Part of a small language model's weights: untied embeddings.
Each number is 500 + 25 x the weight over its row's rms, rounded and kept within 0 to 999. Layers, rows and columns count from 0. Numbers have three digits each. The size before them is the row's rms in percent of the matrix's.

# layer 2 attention value, 128x128, rms 0.0862, rows 22-44, columns 0-127
103:482509527496461520482461499502502455458509477551516516524475496494492455485501478487519522490477465522473479501514505550485545478498495525467494469489522509518463543497497489513516495476529460481473528483494547428529514477505509476511501509494499460491497540488543496477467503484523494540445522502498531485524481498530481486529515519481429483513497467478493507460544509492527487470510
103:505476540459488463483492485474520515475485498517524463531495516515467492449527487472515433466518465504501500455498512513537481495429529488481486491489471473470507475535492507495481473512495506495538523453527456489494527514513485484497498495501470527508501546524558540516463539499495500485477529509497442484492522495501492511486529499514521485487481565505469482482505502451507482486492
113:501481512536510541538431520509485546508510526519494467510505494515504505479544516484515507547520477491509494499464518476518516525534472509537473491498500513486481461514475509506513493499485489554455473517518471511492464529505462517476500503472462485477457509499507494464527472499491509472503499522529472559529520456504530464509538449467502505479489458506520498497478542481442494469479
118:490481496483517519516527531494487526490453523448552512539511526501478512465529488546485461523499519543503501495482499505480520577493505506502558460516543487501489452488526550485445500499487466497476524513482495476470487521474504522501506494517515490525485480524468503509532494502512482509490492486469419514484503480481492518529526476502513500505464471486504496541472513481514476467461
108:490536489466517498507505496531526532505488494516515470512506475528469465496520498489479493472521420524538517483550522542488489470455487451491495499474476478449507519490554471532516519457490466542499489513496500497488520465483532516491525485490487526476460520501529506482510496484502490471526487511480548485481510496483459499523517510516551520483499528561481535461486499463481481479514
106:519486509506516516485457523482518542584529467472512501519521485498508511501493505514532470510545459502481485513510511492506571456528450486496479516514559503512502492493521484506461478520501518487498465505484500473507520494508534479463492526480469524545483496468527502463496471488524529508529455472509527531515493539501458442498521502471447478509464511502495481520522515496489508483484
108:481538483508479524504490492529574482516510511493478456523486521531493459498525493531498503472501488478495516491449529496485482546481507550518518500484493494475517491528474523479492531516532507539504478539459518517488503459484459489474532503491520502514558470521501465523540523498486483471498496498501471477528495549464497550520505479505499537495525457495553508492502537467516536463475
101:509506490501442485517505497481496486543501499515517499442497477467523538503486483479505537508472538491495493532471516482531503538469514493539518452517500495504509448537535514479508500462533502506494500527547460505502480492498543468519500501487474513503507488488479460494458535502509508492456483465513437479514492538527497510503528457546484514521502463513545499530506469528468449498533
107:487489472488509471504502510521529525479497495468514532538482477530470519430486503485485497494502538538472453463498527515491507491458494516479503509481486452500457503488523511445514485489489493483485462507547509448510509534484501472504527512490466499512493517536500518525473522514520505494449488503472515477525459476496506470464501448517545557473454501508497512504495541472497463461521
119:541448535459509521501500446478520518515512503534523477483506515482500540487488462459448484479462453490470472506510530514502463505499526496475520488526459474468497497495501501514504489471521499479532509517494467519527533526487470512483463483524500502484533495485530484523514567504509471442523493481485533504502491538509552508499488494514482485486525532524530478448455470517532486500510
095:495515537497500479520483476500495483493485473484502509468480485484548481454523481526500529522467505483492478523514529534513518527500525532487523457530473487527446483502505568485503527538506511489525529541467525480518494489524537478502470447500527509500454484483465513502491506477477491511531472524473537472446497494500556498497463500527510461493515507436455467507525507503476482487502
080:526511479524466509531479457461506485470533545478534510523493451489462493506514474523491524548543504505467452552499507499481552479490489490471500474507472522515525509510488478512491479500478493510502479504513472433490488504459480556513497492532481458477498502505534523511492480466515499498459465494521512496509480439492497464536487471521535534458526497539473517497514484502498491480514
093:497515506501472519479514438491473514500504539480486512510495521490507500516521484491454489451490531503547503474506491503496483499493481533546482500493540533523501508484548496470507467519514529472494534497488440530521538501514465538494482449535542482483536533533503530512454540520483510507490494500521504526537489486520534509513499532464515462505463514458500451498474492521449488533495
085:490464525432494440508507502479500495557495502502498515538522506507495527502448505512524481480509497510492494453517484530501488536517503506513559526490529500504509469481474518469497493508506512513505535475520503525518532539534474458484528511482493500512522506491523499525483488524484477538496468528524497506531489512530487434477452498519478513503534481432515442530462496510527458519498
097:523492496519484489494464516468495504538488505460507508504505461478535504457534479530530508448537524530475453506488510486514538562504480539527477517458489507519457471467506499448486530557452500476522525530503484501493508516497458457495508483500537522505533539526460466536479487471514516519519529522519523529518472524519501451475485484500489494498506505513529514515472485516496509517504
098:476521454441480508500494521521518491491525458511476489484482479488548526540493490493542497471453482479510483444476518538482515509506466492512534529518512525508491550514518523521500534507508488512494532505486515513491455532512538492494543512477502531447501487498489489519496482504493464538508519523530509508539479519498515497508452477528446490522520455547528508535504460517507504541465
102:516435539531550426476481492518470518470480522474495518494531460485495503471462501471488477472498529485476478510514471519524484486459514476487535498490516509498512468458514464524487474516479531521532469523528502521514531548493514515520455500489490535472505478468493483466503524489477499500499472473456458498526492496516506487462510472478525560492521505469531505517520482528478500515515
090:473481506508523447458521505519458481470450497486527503493492493508521486503493485504496462541473518534496511523513480558499499458447515501496483479521547500471511500472529506513495497496522511529470514520502454456459474500524550466491495484526501480496458481473465535496479494479471530482474497493478486470501508514514480533515534514449516530491463521521484489498524511538479462455550
082:496509522478480518516547480491511467505472530482465506495501519530483432488483507492471536491531519484485518522553538458499474492515524533531492486527509539485520493516527509523514499433508515465542527485493473522541527472441506507516480471528528463488495490533508514520457508507481513488485478508498492496494477535529545523526534519549498464498499506460471542488517490489491503521459
083:509513508502496516497539478482510454483532490523504502496468533482524484469512464504505504512516472500485497506505519476495535509504483521498477454505488528505486479477474465542566498502491539519474458467478492489489497422519518505489543554490526472540496506449506514469506523504541483514525529515521489484460543502527460526517511485531497466495520545518485489498525517481553467480455
096:490500501484516501501479495521534494502478475464471504490513444521457433495461513490451499473445501466486532507527493487486461500465487494450471532483477473507477495503501515465468485463520535485505491502532492502508476498539506502472490442506516501507494493527536520481497507463495502471502489476463504505515505472436531500493558519523535529522475489501505506480485484489472491493579
111:482469514536510476518480536497517501476499487508525471521525511481514491465474525537482513485482501471479478551480499523494485506495483477483552534494513498520482484473483482512450479489483491512505514529496532489536526481551500561569468536494511487544477523454461518474519515494482524494506455499478476499501512497523500481514469477505536533453483551468528471513509481520508499441515
105:478478468512515525517507502504512476483519529516509516481488468487480525501481501492522504496518549541501521492461478468479533526489495538504466510463466488470495523474492490493510507490461534500499437532533488505482510517506466520452493488458501500457488500557541501535504480474528496497475558522508478476505467530445499483505519494479474533454511449480546501540480522523550496500495
# layer 2 attention output (transposed), 128x128, rms 0.152, rows 22-43, columns 0-127
099:527478457470509504531497495527516461521449492488496478523499457505484540477488525582438487498515485500545478510539510479484488503501476491497536494514468478526503485519438476543473496500474521535505482507478516477493480477496507512508485511516494545508477528522512499484522500530479523510518498476524462494497502520508517517520484497500475473521524471496565512514503483545430532471476
100:455523506507516529513478506525510497506508502537495494498478512506527498567502513513461546567477539502551511490508510484499516475467504502460474497502496517500458532500476477567497531521518483524532534517514539535484547507489513497490499473511509515492555505498489489504496495489517504545531461514514533539484509525516468523493489493468513440491500496507534504509517524497488472532427
115:494476505488501549488542505479551495499501469491493534519522525544536484506476491547531475507534468535502524529528503496485527528525502472536488529481511494516477514450500489496509529480466462488474539488493520508499544512500517534509475507490480519516490500485493538485473571495545514473522467462513480463557498513516478529485477516493448535489511504478484478494503522500567487508485
112:518497502542493520432505471503504496482513527493466506543494529505503493504528502519525538514486522504502437443514503499488529470518476541508467459477533556509518509492502493542477533468447471477519500460501468523534557486473476492508505495503518508517491522496519468469508538508542538470472497513510524496524511487477500464499530489485519487437478500461514499511488501491524496518534
104:456486548518496470519529495502471479527531500540505520494494492494484496565498470493562464528521519504508494497531502523481497508479481536511487502493528486471488462505438523513534486552479498528476514512497504477502529522517452474544516499502530521487492524536494531523507511515513503537511430478502505507465531528505506475534489507519484525514505479546530514506458521490479485548457
108:455475502500463546526432461510488481527468524507471488474487501537482506478514487490512501508527505517479511535494485488509463515524555497516532487504481464496507518525511560521502492447500464476492467479505517500519481510485516503493498460505501528520502497534498535532511553521496513514450513467498534483493493518524507501487490541516539451462534492464501444453488532484469498521495
112:568471511482506479546518496524436554494475501552527520524533500507555505518499483472525528495485494538503497507533516538515515494482506502538463478494532559469533500492503485497462544527460512502480521478497508486540503505476492490471527485490458491490481513476487455467514527506515500516503460468478495482478526501489505471507473504533484466504505518523489489506531447485476482477466
107:558495526484480520493467493510510480457463485487486535537471494510461537513493522497494539511490529462495518496488496493484516514520498490500495527506474479486483494453506515522458525557489517472522476481489532516501542511508539536487521504499517473504440500493462522529511511455479511460522496513509571500533514506511461500466481524479504495526500515486440555483491465491469508484458
102:525529510541523559495524502507488471523468529458475461509464514449532487551479528544461475556450510501477528514490537484522532490530481532480523513507491516527531488526468485538517507486520499492500515460527507502494510541512532476538473535513490521485521495473500470500496511500523498516532453476519472512542507506486482496495459527498503474494489454501484480478488537478482501476476
111:502536519476528504502510474493498458474527508534512501500487484541505499499511503514512467501519542446495491487449510503487504460462526495499527545495569522520469490494496532551488524525499492530501521486497537488500452479483509516442521513521512487527479553479495475505478445524481518539549514465503491508505485487482472511521548497508530503562503481537463487498526509514523501509471
098:523431476535502508499486510560509522533535495453491582502511481493462533524478519513492494483469511480524465509466528485509505486501482491513520491474484431520519480488520486537471531457493513502541493477508490523504508481450464508516497502490510494518534516439496532494461474499494466503489470504505477530499490515526498499527521518448535513519471485509524494513519530500517520460492
078:490516446496489532533500501508501502515479511509490467507497536497537467472513552508489505478516525447502547485515524489495500481525481486479516553494465494534493490484493527513527463472486514514442492469469484522476495470474480483553513492479489507521482557477486421500512479478478517466460476492476498532512539469492494513518498455448494447508464491495489537493493492497501503511483
093:510490506538561461527511526515548528493548494473489461520530534490504517493476511513518520535485477512489494490493526495472489494470495503528482504478480520516548541516494533479501525473557480480516490470505522496468426513466551496464488506500443535490514492517505475478474423453489483532494509514501490488476520492493491533489464466503494520494480477503515481510528506510527490483484
079:485524510536478536483502517474489484466455459498532508503475541449472524505541479545449514507466490505491503530498505498493500476462551527557519486530488516518475522511517477482493525512453515487498474525474522514480487489488523521468522480497520511484534529493481468461501500492443491464467525496479455469457492553478477480506481535486501505462501500485529464466492480500485496468497
095:493474508524506523523488521515480493484490528478523466539481529488487510527481520475480494516499488537513522533482544468514460509488523490442487516567474496530498558473505493493483512487501496479499494512516551468513514523505472515490536525494521480494519505476514463486500543509488471495472475492486479481518542515459541501495555473495498531428514516482489458464509552484504521468463
097:506521559522489486477528470471460500511468514481514494526525498501464474454492478533515528547477496484509485510521510452521536494503484469522533481514503505502483488439484464456462556497486561504520452467504509502488503517532508488490513494528473517481558491527509527509529490510512469467473457528491500501507490510544514478519514513536491527531552515489461489476496512489481501488522
100:468498471489525505502472482463522472481527505523555510527468538467506485508483533499533500538493500483540483517498507531498526524451558519515479485514513551514486518533543522485570489521523472537505480515509483504520481474514455546471500480513503489496492519456499485550518451519509487485542537486503530549494532507465506471495507524512494472532474489514499518509514482484482480473501
089:507475497507487518512467518516523449473481537500507546510520517538484511539485511513490526501539457472536496504538514495530499520522477496548482484458495491533501450545510528490514482468472460503543465483506543522508504513446474509464491547511456502492467486527521491545535525473524521502545520515540518499477492524492516497508456486525501504508506510452525517514474516518516479520486
087:481501505522532484531494526483433525474513538470484480504519496510519508505487515471550474497485513507491485530468524493473461481493506532473497493475550450516507462511469493493475468533517495538529452484495495509493463533510481461494532519485462490515502522471483485455459476530476490515493468519518493497484513501483452488500454501476520519496448520503526505492516421509467521473519
089:478463484494493465500518463494484536490500512490472475516482496511477532548527494512523517505541522479527512480477478475537447503505468471460516511475510462534498483507453486523473482486484528513475549495502475546510478488455509493483473492488501491495483530523511546439520539515482476488492528514537527478540516499507531508479537507478531459521512507504561497492543475531483523538516
098:531498499540522498483523511505530504488511516553540494469493501491528541525522516461480473469557490500475482539465445533540551464494518518493525530510527499497552460492504506531523471503503480487501469493457534504510526520499483511500497529485465494485458499498486529533523441472500494531533473497488511476507522525508491531526456498505484477498493467516465520527486494501483519522442
098:457485475524495510538491452522562473462448530497491540519472516480485495540487499541512508518528498505493470491497482491499499485461517479505466467495488505520483520536573470500492489510518474516511500482489467513485543503499503495490542512468534510516521485525519509517465451465544501492470480482509498525512488528468552508518573512534478455510511473510500517480475503486476510507481
# layer 2 attention query, 128x128, rms 0.1, rows 32-63, columns 0-127
085:515489545503564494519500498504487517487543470497520486456459498482547498537473476503488537484526504537489480507519517463449514484537497485487495522504527476514515512549477529545511482484486488476488521486513467499527498512470513480516481513517529477525493490509521501480470445484521522523482504524458437561511507490456483492491458504496486474476509444512522470513495524474467463484515
085:523505530496443505531489522510501522481502516465500551469504508556479495480503470523542495488498459464563507488517525486530537477493502507499484503549510486516511488541550526543470520495493425474540527494519502457482471500496543487501474521498514509485505524529490496537523472473494508478482529539492514465502484492471505532474482505521505481510467463479488494502512464504460539481503
086:480452498481562548452523489504454493477495534562483481524504492518503531466491478431472469505488502521486492517518483499481484494525501468484504498550502515496525494491473498498526493489524496467512479497538535497477488458537512509483537520513547491500482500500522481504529522491503517501492505484525477467485537528536496467474482487521460537532472514544515519475473439497511477467495
085:493511516497498472491449527533561513523479501537539535515504509505547505496471486499522527518538527476490457496475532488510498490498510470510525513523511498466451479516487492486494502502476498505524496482478467515453503467498526513471439489524479513538512478504524491509442507486478587512474484525486479425484519474512510488503491496536490479520498492484520530518495449504501524533517
092:540453488525547543515497526470460483520492535520469501461506479570531483499464505475493522509519522495531488483503513498488480551504513499518510513570481532483513498499519538522525504470527526523526518543536550468457506482534482490494493478493491510556461500480532508489544476514533491491490479514509447497494473503495460544478513507485493492485475476521478529491492510509501518505487
084:517476473505511481441523501479487495555513544475484518536512499502491489436466484476526514469481504459531466479519522555493463496508516480487465511539473491490515494503548461462486521522503445483462512488451507536487539496513509482507477536458472509529510545483502461510497536464511517528493513528475510497492505481521505491474510454502492525462520473508482485483488501488510468476511
099:493494480480457502464482504520470499522501494534520510515518476451465514499517468514516520513496498462495471507452501534461515464497559490544498524508486510555472518479548463471498496524501518477509453497465465525521534480518525525472535460504507494499507474522501512419486483547493468507524491533505501507545491456497513478531518546496489519482536484500497507488499465523502485497492
085:527487521483514487500546458521471485533503494531470484495498500482502537458457459545519501555504480483530568531467471519480498497507480507542480514479490491508516509529540525479484480497528471511445537521513511488519477527510532478536454450509521537498511527513503515494476524545524510511491470466522477492506527490513494494472483510498555485516531494474488487508474455454503503499500
095:520516461466482540495496494522533479517529523542511490487490489482514542551544472507448503513452519479511504542537483481489522517498482496499502526480522476542514479458496508511478507506509518517482522502471528528472459512537528490526534536515527490467540538540503539514512479473553472497526511527479515501497510490535443466535519484526505544490503512527497471529508537508482506486508
093:496508491490472476519444483479502521488503457499514494502517498535449481537538488504490493495504468533519551491498515481531449502535486473495490497488498528538501480484511521484524545427473537504508495509451469456519502481523489487552438506489512481467478496515478518517550508466511525482489526525479477504520446485539483506536509520491462496501500502481487546523486483521489501502535
093:489517552539487517485486497503500531491519478427484521504502525531517530518486502520462516503488509518521499497442527494544524514490513486515474463502479493521468519502468492520513506511493531501504503461461511501515542534505499500493484538507466475479509521500516501524478467471528504468522456510523512528456453466536462517546426455504478511549502513479485519533516520512509482512524
091:539496467428483500496486491504546512485474488533500458507541514459535501473540510475501519509519497453522485479503534530488476497518501521507484524466517505515500497522494528509485478515496541500521487504463479472482510500496528519463499495496563497500523517503435522511507529519505495533535487554496504491528508529470502535466513529530506478510562471492521543497457479464488466478531
093:536477473493542529461539503536512458507502514552522469490491504475458500495499486464533500537485517475520482548520470497534483486495470517547511484512499513489526490492503508470460498514527535507519497447505519467477467510459478451508518529478485530510519452531493517476488479504459480529506515430493524498480500529490468486510490515503533493508494485523458525440503495514500517466515
083:469483494516495460576458518479539492487551501471487476525507484466508517500568508509470497514503525545496505519511500475478519497535528540495498459528528493502488493500500485477476472487459500514520510480483485512509505498529500506523547485527522444506491446486485515457510494512490479476512514468468473522546442525497542476532514476516488489472459494492551493484481503520533507498497
101:492530535500463485474496510520492497515514554482473497481508481479468493494535455534512487528459518515463517519493533457511524507454491531492483532468485497490505514501534469470492509525503475505509478490514476515502460590508472512526503513485508469527497537547487500484497503502512514454494530495502508462488533539515526510513499513510520532486539498490461473497514521454445479555531
102:493452505489485529519514494485525515506518547514484493479519493431518491534495505521492483514533496533515469526485500508512501481505502535510516509496459505508493563442505524523478482474494470517490484483490488509495523522514517494488564472536509522496472512487460510452502464527539475541522476472495516487514487508500546475485543547511537520489524504508515474468554517454524505543462
095:473486531508505506537481506507493473491506523493518484500492492531478498504462519501537475472512530504481461504499511487513488541499475497500516476547521497467459555493468511495470460478520486492499475439502489536515515510461517513490543533518524497552489496490493498450505510557487451468529529530532473487495515549500550491482493483491506501487521540548489458471460497544481505510463
096:521503480518471500509504498508551499518481506520530490528490491477510477520494502450464480517526547466494511487444454537497528487483519477510495511505513484538491506501520490466475499500495479525510529535487506507486496495509514500462503439466469503497478511494508517498468493483519496528450472547506511494479554529481561482523513474498488478497486485437489551418492497493504551474492
094:461470505506517499476493490501512473498479495522488486498513483484519524495463471460484491481500529474474530455501507522455537516504499515479522520567495527490516471529508485492552534514539496483452481513563550550440493496541509512468564465528492470483514517505511504493505486523494487514517502503494499435461537484485535470479504495491489507505484475515485475499473461480498524500512
091:546494512492461491493500539516469508471490459493458534522515484495492517500508501454503538481462487496491516503500485559487481439493538505469484498501475468503496504494548540506489482505506494519458454530494473561466505504510551485503500462499474473526482517479500517495511476471473502538471523480524463469508481493444476491462488561478508506477504486542517477479507520481531514479494
099:455498522524485520506511471459528513510505528491542517471475479454502486544530493517490503492512484535504505492472536481517511495514529542510534472522456484473480506472505483512491536480482491478536531525479479517502503478478532501488562510530486464555522479505548537482540476494491467492521494484548527477487514469487544468483501475465487502514531534505531492467534510450493536492481
097:484501489523494489497475512503456526522450528468521500506507508526536517494501499541463530481466456454512507473536491492503502466488514486510502473502513500550450451512533435490509504514505505546494497523514470485494520506509498486505531509504518442495503514513541531456530473541527492473549493496515456474501498507526514493519518509522527554542475487531482517469538542473506512489510
089:496506493486460452496457527470488518497457502506479469493530478510489501524500501442529455518476490521484467496489500524549503478485489518510545554475469516507474503514545454525485506512507469529539500517516507511520523539481477517500496474520512530521466469496523499480506495500467480462482528497530508514448484517485565520472545481528526477484520499484523511452502521510444521494481
089:473531484530458492497503448499470515470510492464495457559510515501466538471498464509545482496520488491451466495472484475518493509527534493457485511534478497439489482515511513448512452518537489479461448462512528492504489482478515530505499498496558510492492536509516475527498495482509497509519505511538538470493545501525529530535527527520509516523505498493474483522503494518514537512510
091:502505475537498474498520520548503467503530420497528549501560483501477512489523495507539520531512502502521492518486527468492549494525491520475531449561487521466451494500494515531465515509485498499504516480470461514565522499503526464519481505447500513506490492481477518513483538527445516504533509473494535503531515482521518518514526490492502487505516493491501510509504451480501487489469
077:496509505489512500503493514496527467514531469456472486515522537489461549463501518520553480530476457479529496528514476528495480463521491502511488444518502524495490483527535500522469495529524500482471510442489494519552528539543505508464475489519535506467479472493510530520478554492475485530475510486462476512496478511524492518507473475498514535536471475501508462506458530510545513472493
103:545485524508516437516476521497520470507540467501556519463522481478503511488532489491478478506462520497523509479523467503538491526500475513497538545526526553453492522520477536473488541474502505488509526495512519533476519495539517516527495493568500502482500480516540496522482531491531474456526514508485457484537517502496502485528464502504495528490445479514474523502511487473481500543482
088:478489491524495491459504558497502509552498513582540544512527497467527491519531451477522467515536509479531467509515475504494543556527490512491486541508475483507507541478492505502470499524507504488482490469494511500500569512501532495487494502501456543439508514486518511517488513468494503495531440492468502479470507521482488516530471529486516497487492507515495501450481490486516524499502
098:500473510461488492551468504514495469493463510529491503511562543533480481474526504513451482503541495512510498494501493479468477473479475500547525497499485503477486505507507467477500469487517506525535535504540487496533524490490545514542450548446513513529524485488485465481501517482490541516495460541492506480511498533459527472482503477495527542526505449472515482488505493520477525512546
092:515472500462492480477540549516477519489449513511499495474523514506475529512463489499529518492487490490463482481515481507433544474492489467502509525524466535513561512515503508457478517558504473494502519521493480527487532507514504515483514431503499483498467471519529480504481460482536507504502513492489487458508533497529497505501498551521480483476479436458507488477492484438506483498507
090:549466471508505505496512525527514478487489486529486535489533509465503502539489527483514472513499536472502460509519520489483507491488515564478524507537525480526508472514477502500510518493507556540543526529473478486469518483523546522516502461501518428518456495482508528476507486502504515492488465512513509491543463457504491491496494516454545496490499568468521450474506510478517515514509
110:533492509487554522500532484510461480506505528523495520487510504504490527534441549511486482538479516517489494469516514495519513531486510537517503521515525507514463500466486516482533531503468524516506551506507539519536491548516535513530464562501426515519491482497539515509511464497528497448492479488515464505480490508465486485514531502521517522471502560532483525473521505503527522515518
# layer 2 attention key, 128x128, rms 0.0955, rows 32-63, columns 0-127
082:509499472488415484510535477503494481481483480526515478540487471519475478476500455506505460513518490487542491471452446539525494499491506500467522502475523495462494469525466449475482528497492517511473482492503524479506486488497485524533474512491512508481498502490467498488548480491489493464481497428539528524486486533518524520468507472477501519517500547490492512511533466489521462555502
097:519527530509520443450506509498484515466491496490504465497463527463520466528500534481499518485525509499512486505510510525504497548476472530477498510477523505476519518472480494473475492548466544547434480505475501466534548538505501516500495523535501528521507474451507497489439508468523508534526506508500484505508503481506513497513531481528452447488483490523522493487477540535517481524528
084:503518519527543507493474521502480527506501482485482533456531493501507535474520571506481532456515549491522516504530529517490519514472478542511509497488472483510529543501547535530500529499505490508538533480471491513475484520518478504495533528483472480535509484506521495503465521513537510506472517549495515478509519449472468498539502554495529487505497477482506489506504527563481564486509
090:493474470484493503528530512498469477486518470468519446504480493477461504508485520499488468480480462483483540473493478508506453504529514505473458466482510490501538513470515502493492511519498530494443466498493516441568518526517507491549500493485526515472482532496524499513508482465490454506529542444512502541484486528467472530460492469485515482479500497490496477490479548459528468510493
102:504558538481545496463466484544512524521517482495508499435533504495486540511531562505518488476496494494488499521551503507509526509469496529505507479448540476534518537516483511490491517512482475505460524468479494484538526535514515512492519541500514506448530488481469495534455536483486532499517507554465492494485494460495493474517478481523498480533511522506496501499493504536497537464492
093:488517507542490511518487498529509491472522487509517465468467510459534525495494483501451508547551535463478516510483486438512540468486483464503511536516485485486492440485493536489481519483525528503550473520512492540538463518533520500515527493494528493443451495510483518538484465492479505500496508455549517507526487532504481474508475530522531495503494513530503491505490488493495533505457
089:464499521491568518504504523450511523501474548462474543487508485515502493479487551518478505492523496525468489507569525502509511528482456531490526525541455505514488530490520528474518500476503511516534555516517512534489480535490458467488503529482496511525445523538511524513502556505519491484471519478497496480487514527489483521537495518499524528540478507513495486492485475477489525458512
096:461461477483456500524503525477502493441491508469528540537483498503493481525531465502503501485525481520465472465466518499505520455513503466473503504522482496484502471480456507537523489500516515495542480485518495538471453434503522470463548471485457475499517495510483514483548467485465498503504511492514516497534521532507540545500508481513496520475449540498509491493520467489502463518482
111:464521547529542475495434498487547503531481468484514502453505525531489502479466544485519503520505513495497494484492485478529485506496494492495485477507513512510482538558509471479482522488481466469471497491511476430518510504492469516513460494510510495513469496464531467507464491510451510493501494504499454510468493439479528541477518523470485487560502498490482523478471508512510475495446
093:523486470499489494514542494465499483478497495486533485543463504513536478491488470500508489516493486502514472505485508500484497440534490470480500530519539474485483460529459454482496498532512502504466458478512492528497512505484475521504486488534499518486544516503493492466492474485493489533527487481519501523507523541485545539419487477496512483496492507470498482507520494422478434547459
090:530505437525478490503486480505506476517530473519534477522459489538517482517501481496487522505500492496523482491505484502497461466493508502462506517468537530491503453536519481499476500477471494503438481502498487447539507473494519507536451471529527542500516483483466470476530490507469527492522525467495466513492495535464536510464517480487507486462536507492477495528498530433507453506459
084:474481479509518477505516532460476461483522541511507534525457475517470473504457470527478482517498456481480512506474456481503517484513505455510523493505467495493508468494496458497486516510514511499456483485492508574482488478495475483544512520480496510485495500507519461473550489487492495494520490432531543533507481505524535520493497491486517503463474516493484492518530475427521460545499
102:464527510495492516558456496487525492536478487483503536489535475507521526479455499541471536475504495495486521487455482482482546508495486469467478476484495469529496511485506511515504487521462504455496508548509492518497536517538511515498510499513500507483484497437521496546482503542496508462497463574524488510452526510492512519535468516479465554535541517528522518527501517497517501492502
086:503532562499531508473555483493488563486461517562508534489523488504476498500491531502522511471495495516471490483524530490504460569474475527527516535481505480506524511509503511510509506473513517506473518456468518504494503538471476521476480532518511513510528528502533518476463506479548519506472483529482508482510538454532458502510514490446510514526512483513483479479517473523474542484512
097:512529518538510501509500505486499467483491485514506534517525521472495526507480542465489509493532481508515458476515519531523522514499497553483489478552466516477484548465499496518506467472512521504492529536523482498505498475488515502443528455478479515493473458512524474500492490551520486515515483511464515484488465489485487494521525538523469504518474535554537512466467505541502549427488
084:499544517502518479496491510482477517514484560486470520485529479524476542476503541505531479497505494464470479494543526507486507545460503494488502474553485503509505516511495519485526493486516529508530569491508500544470470508490500476457511509497511516534477482522497520516484541500511526497494492528496502497518541466506467481571516495515483488510498474495502511465476473574459544451528
094:527524507500519500465482492507508530509482516494450493446526491497496551482510572497481514499469488486479498487546484530508491541447501548531503489449482495521516509508534500518498499513483529506502543527492507473499509528507494479467475473503516524484510484488526537535478523464509546501473488524451498484471487445501491483529485530518499499511515503515478511479505553537513547470559
097:462502535480530494479505511521461551519485508461453514459560520467496524500493530532525526489480472503465480521564536470524514550493529530484499481554455527482521536468509496486513502517516485489520510519519497462495494520518503475505556536491515484486502541509513518506476505522502509463518501498494479497505495470497445494518478531512500495531515487546504464501501519539480543488516
093:507539530486559522499494503506467526504493497500489522451525505477472526490544559527493523507502480487504484536548503512512519519445502516510465480531485493522534561467498519534522503490473492507557528501492502489512513507512516512484505513458499512532489493498500534515494543515550513498445531535483501487508478475490448499553511523511519497536499498495501514478518525543502539447478
114:429481506512570522494534485492485493526492527503496461525518483464510475500508473536503447491531508488496465507461520508512560493481461507520520509546514486504495498465507494507533514447492510509537499485525524508515489487484479477463519513468529508499471526505497537471531512549499495486490518499520511470535519506551540500534504490543505475483459469519490489488516447519455512508485
084:499518535487528531508502517510494532514476531519456506468531498521510556475505542497478515508529525481490493507561495547474493549473468507484482517532513512521503530475501535499546465492511509514517520504524532494494492501492464485469527514481528484511480485479485507523457547498531513496497501527448539509533491502493481500565516519535517533519470474501513490489473509567461524462512
097:449517507510534509471485482487519520487541488513487509445472511494470509508513522460519510535479561522514478514497502494529511535463471545511501499523501493472546563453496521477451539477516485486513496496491521504519495472524539522466474507485488538514493501492501479526487539482503492509477481543450504513532512492485502504520454509473477485504513474469528505523458507529487546455461
101:512495535501488525482514472501525488498503502462482539523466537458451499476495482591521536494530512509514510504501541494514509488514511509524477445532500485493475531459519501430529453503482496474482492502505469509487465494502508486508516516479489509480532498530505515503538514528521489519524466447478529460543489514500480488537466538509476521502467466509508488473501480523521528484533
094:494451500503514501509543573489499504490502541490496531530534474481529495463507523485464502463483525500513509509491509508498526513475512505510497519514486481516513537475522516579558495502525500543548521536497456524464476503514488479448555476474500456514490481512484528464480532527478505530476501517516480484517498512462493479537489493539525474490480502520511485459477489502503535498523
096:467480499467458501461519525484485505449477560491517484550479517524500495521484483477473475459521454505505531481519494531500502503496497487499481569467533475543482479468502502504537472479513499497533485527500504547455498499477481499483513470544498481485488547530524524468510468472534446525487533512541505508499528502511497495506482491465509503451495461492542482495506505496493485526528
085:524504456488468487501509456473530501481493472517553477521458462496506449505471457480492492508477492508510511480471471458522491458501492474506478523463505474513515473513479476495444506499469514476451462509497501481510519464469494488540469507490495534483522508488489502531526448492475523460526519480513479504472500499488537527468488510474487469453533499507475489521521512465486437536476
110:488506457494494534490459458505481509523484466521490465490461517522436482491497548522530484499517483485485477515525492492477478476479502489494494491500515459514534491490490462505502496520498518490475458485476486449476544499521444478499462541469486538473526502526487525523511482540504511495486454521509505522430483483486497491466529468471482513546553497512472481502475546502511490472516
106:497510492490486523535461471552505505530486476442510471478467527498460517476463539459495512487474471514493531503490483486516492469453478465499523429530509546481485490513511471462480510466490526509497534524496486489526484539509504511496497500468535498493520514484509515520468485544498505479513541537517498531470484504458538483518500488477509489562540477506504526492487561495525506492496
097:519504539532526461494510504474510503486524481503460485490442472491496539506477499483523536482470502502487505497527484486507503541530514521511450489468519498514533491510517549483469511517489517511436513491486538510491501548517473496504534460549439516477506512465507554535522515499513485496530516513490489481504483485544478517502540509523451489492562498524507530476539476532502511466486
094:463518548517556495504468469489449515497514534487479508512529516452512507496510528493516486475471528468495496508504515519557492536490481534503478496521446472484486511454503479495516491504540524507511502495500516503498475524518519497444522532471493508506473525524518505520481529548519489494464520506515494500496478510469466480570495485487512489533488518535479488499477512556480571474533
092:433561549491529525476486498522483544532486542509480519437536518506472521498523535504502500477487488523493495502536500506477484508525513487515505500480493491504532550494512504507510520515491463478505510509527526484475476520459487479490520516498468544511503515491496492494486538468499487504511561536495502471485501488532487511515509481531498502535480434523486555482454513559487528470485
113:503524514511488500486419484516543509544510442493481503452499503511481552498528506501517526454481513526512484536536530511500478517481493506493499462476519513491507522539518514513454517508500489486480486471500503442493532519492498489473486476534535530492496502470480501498445525505476503495527504520476486493456487442505472508521478485472483481561524466510490507507475552511511504450484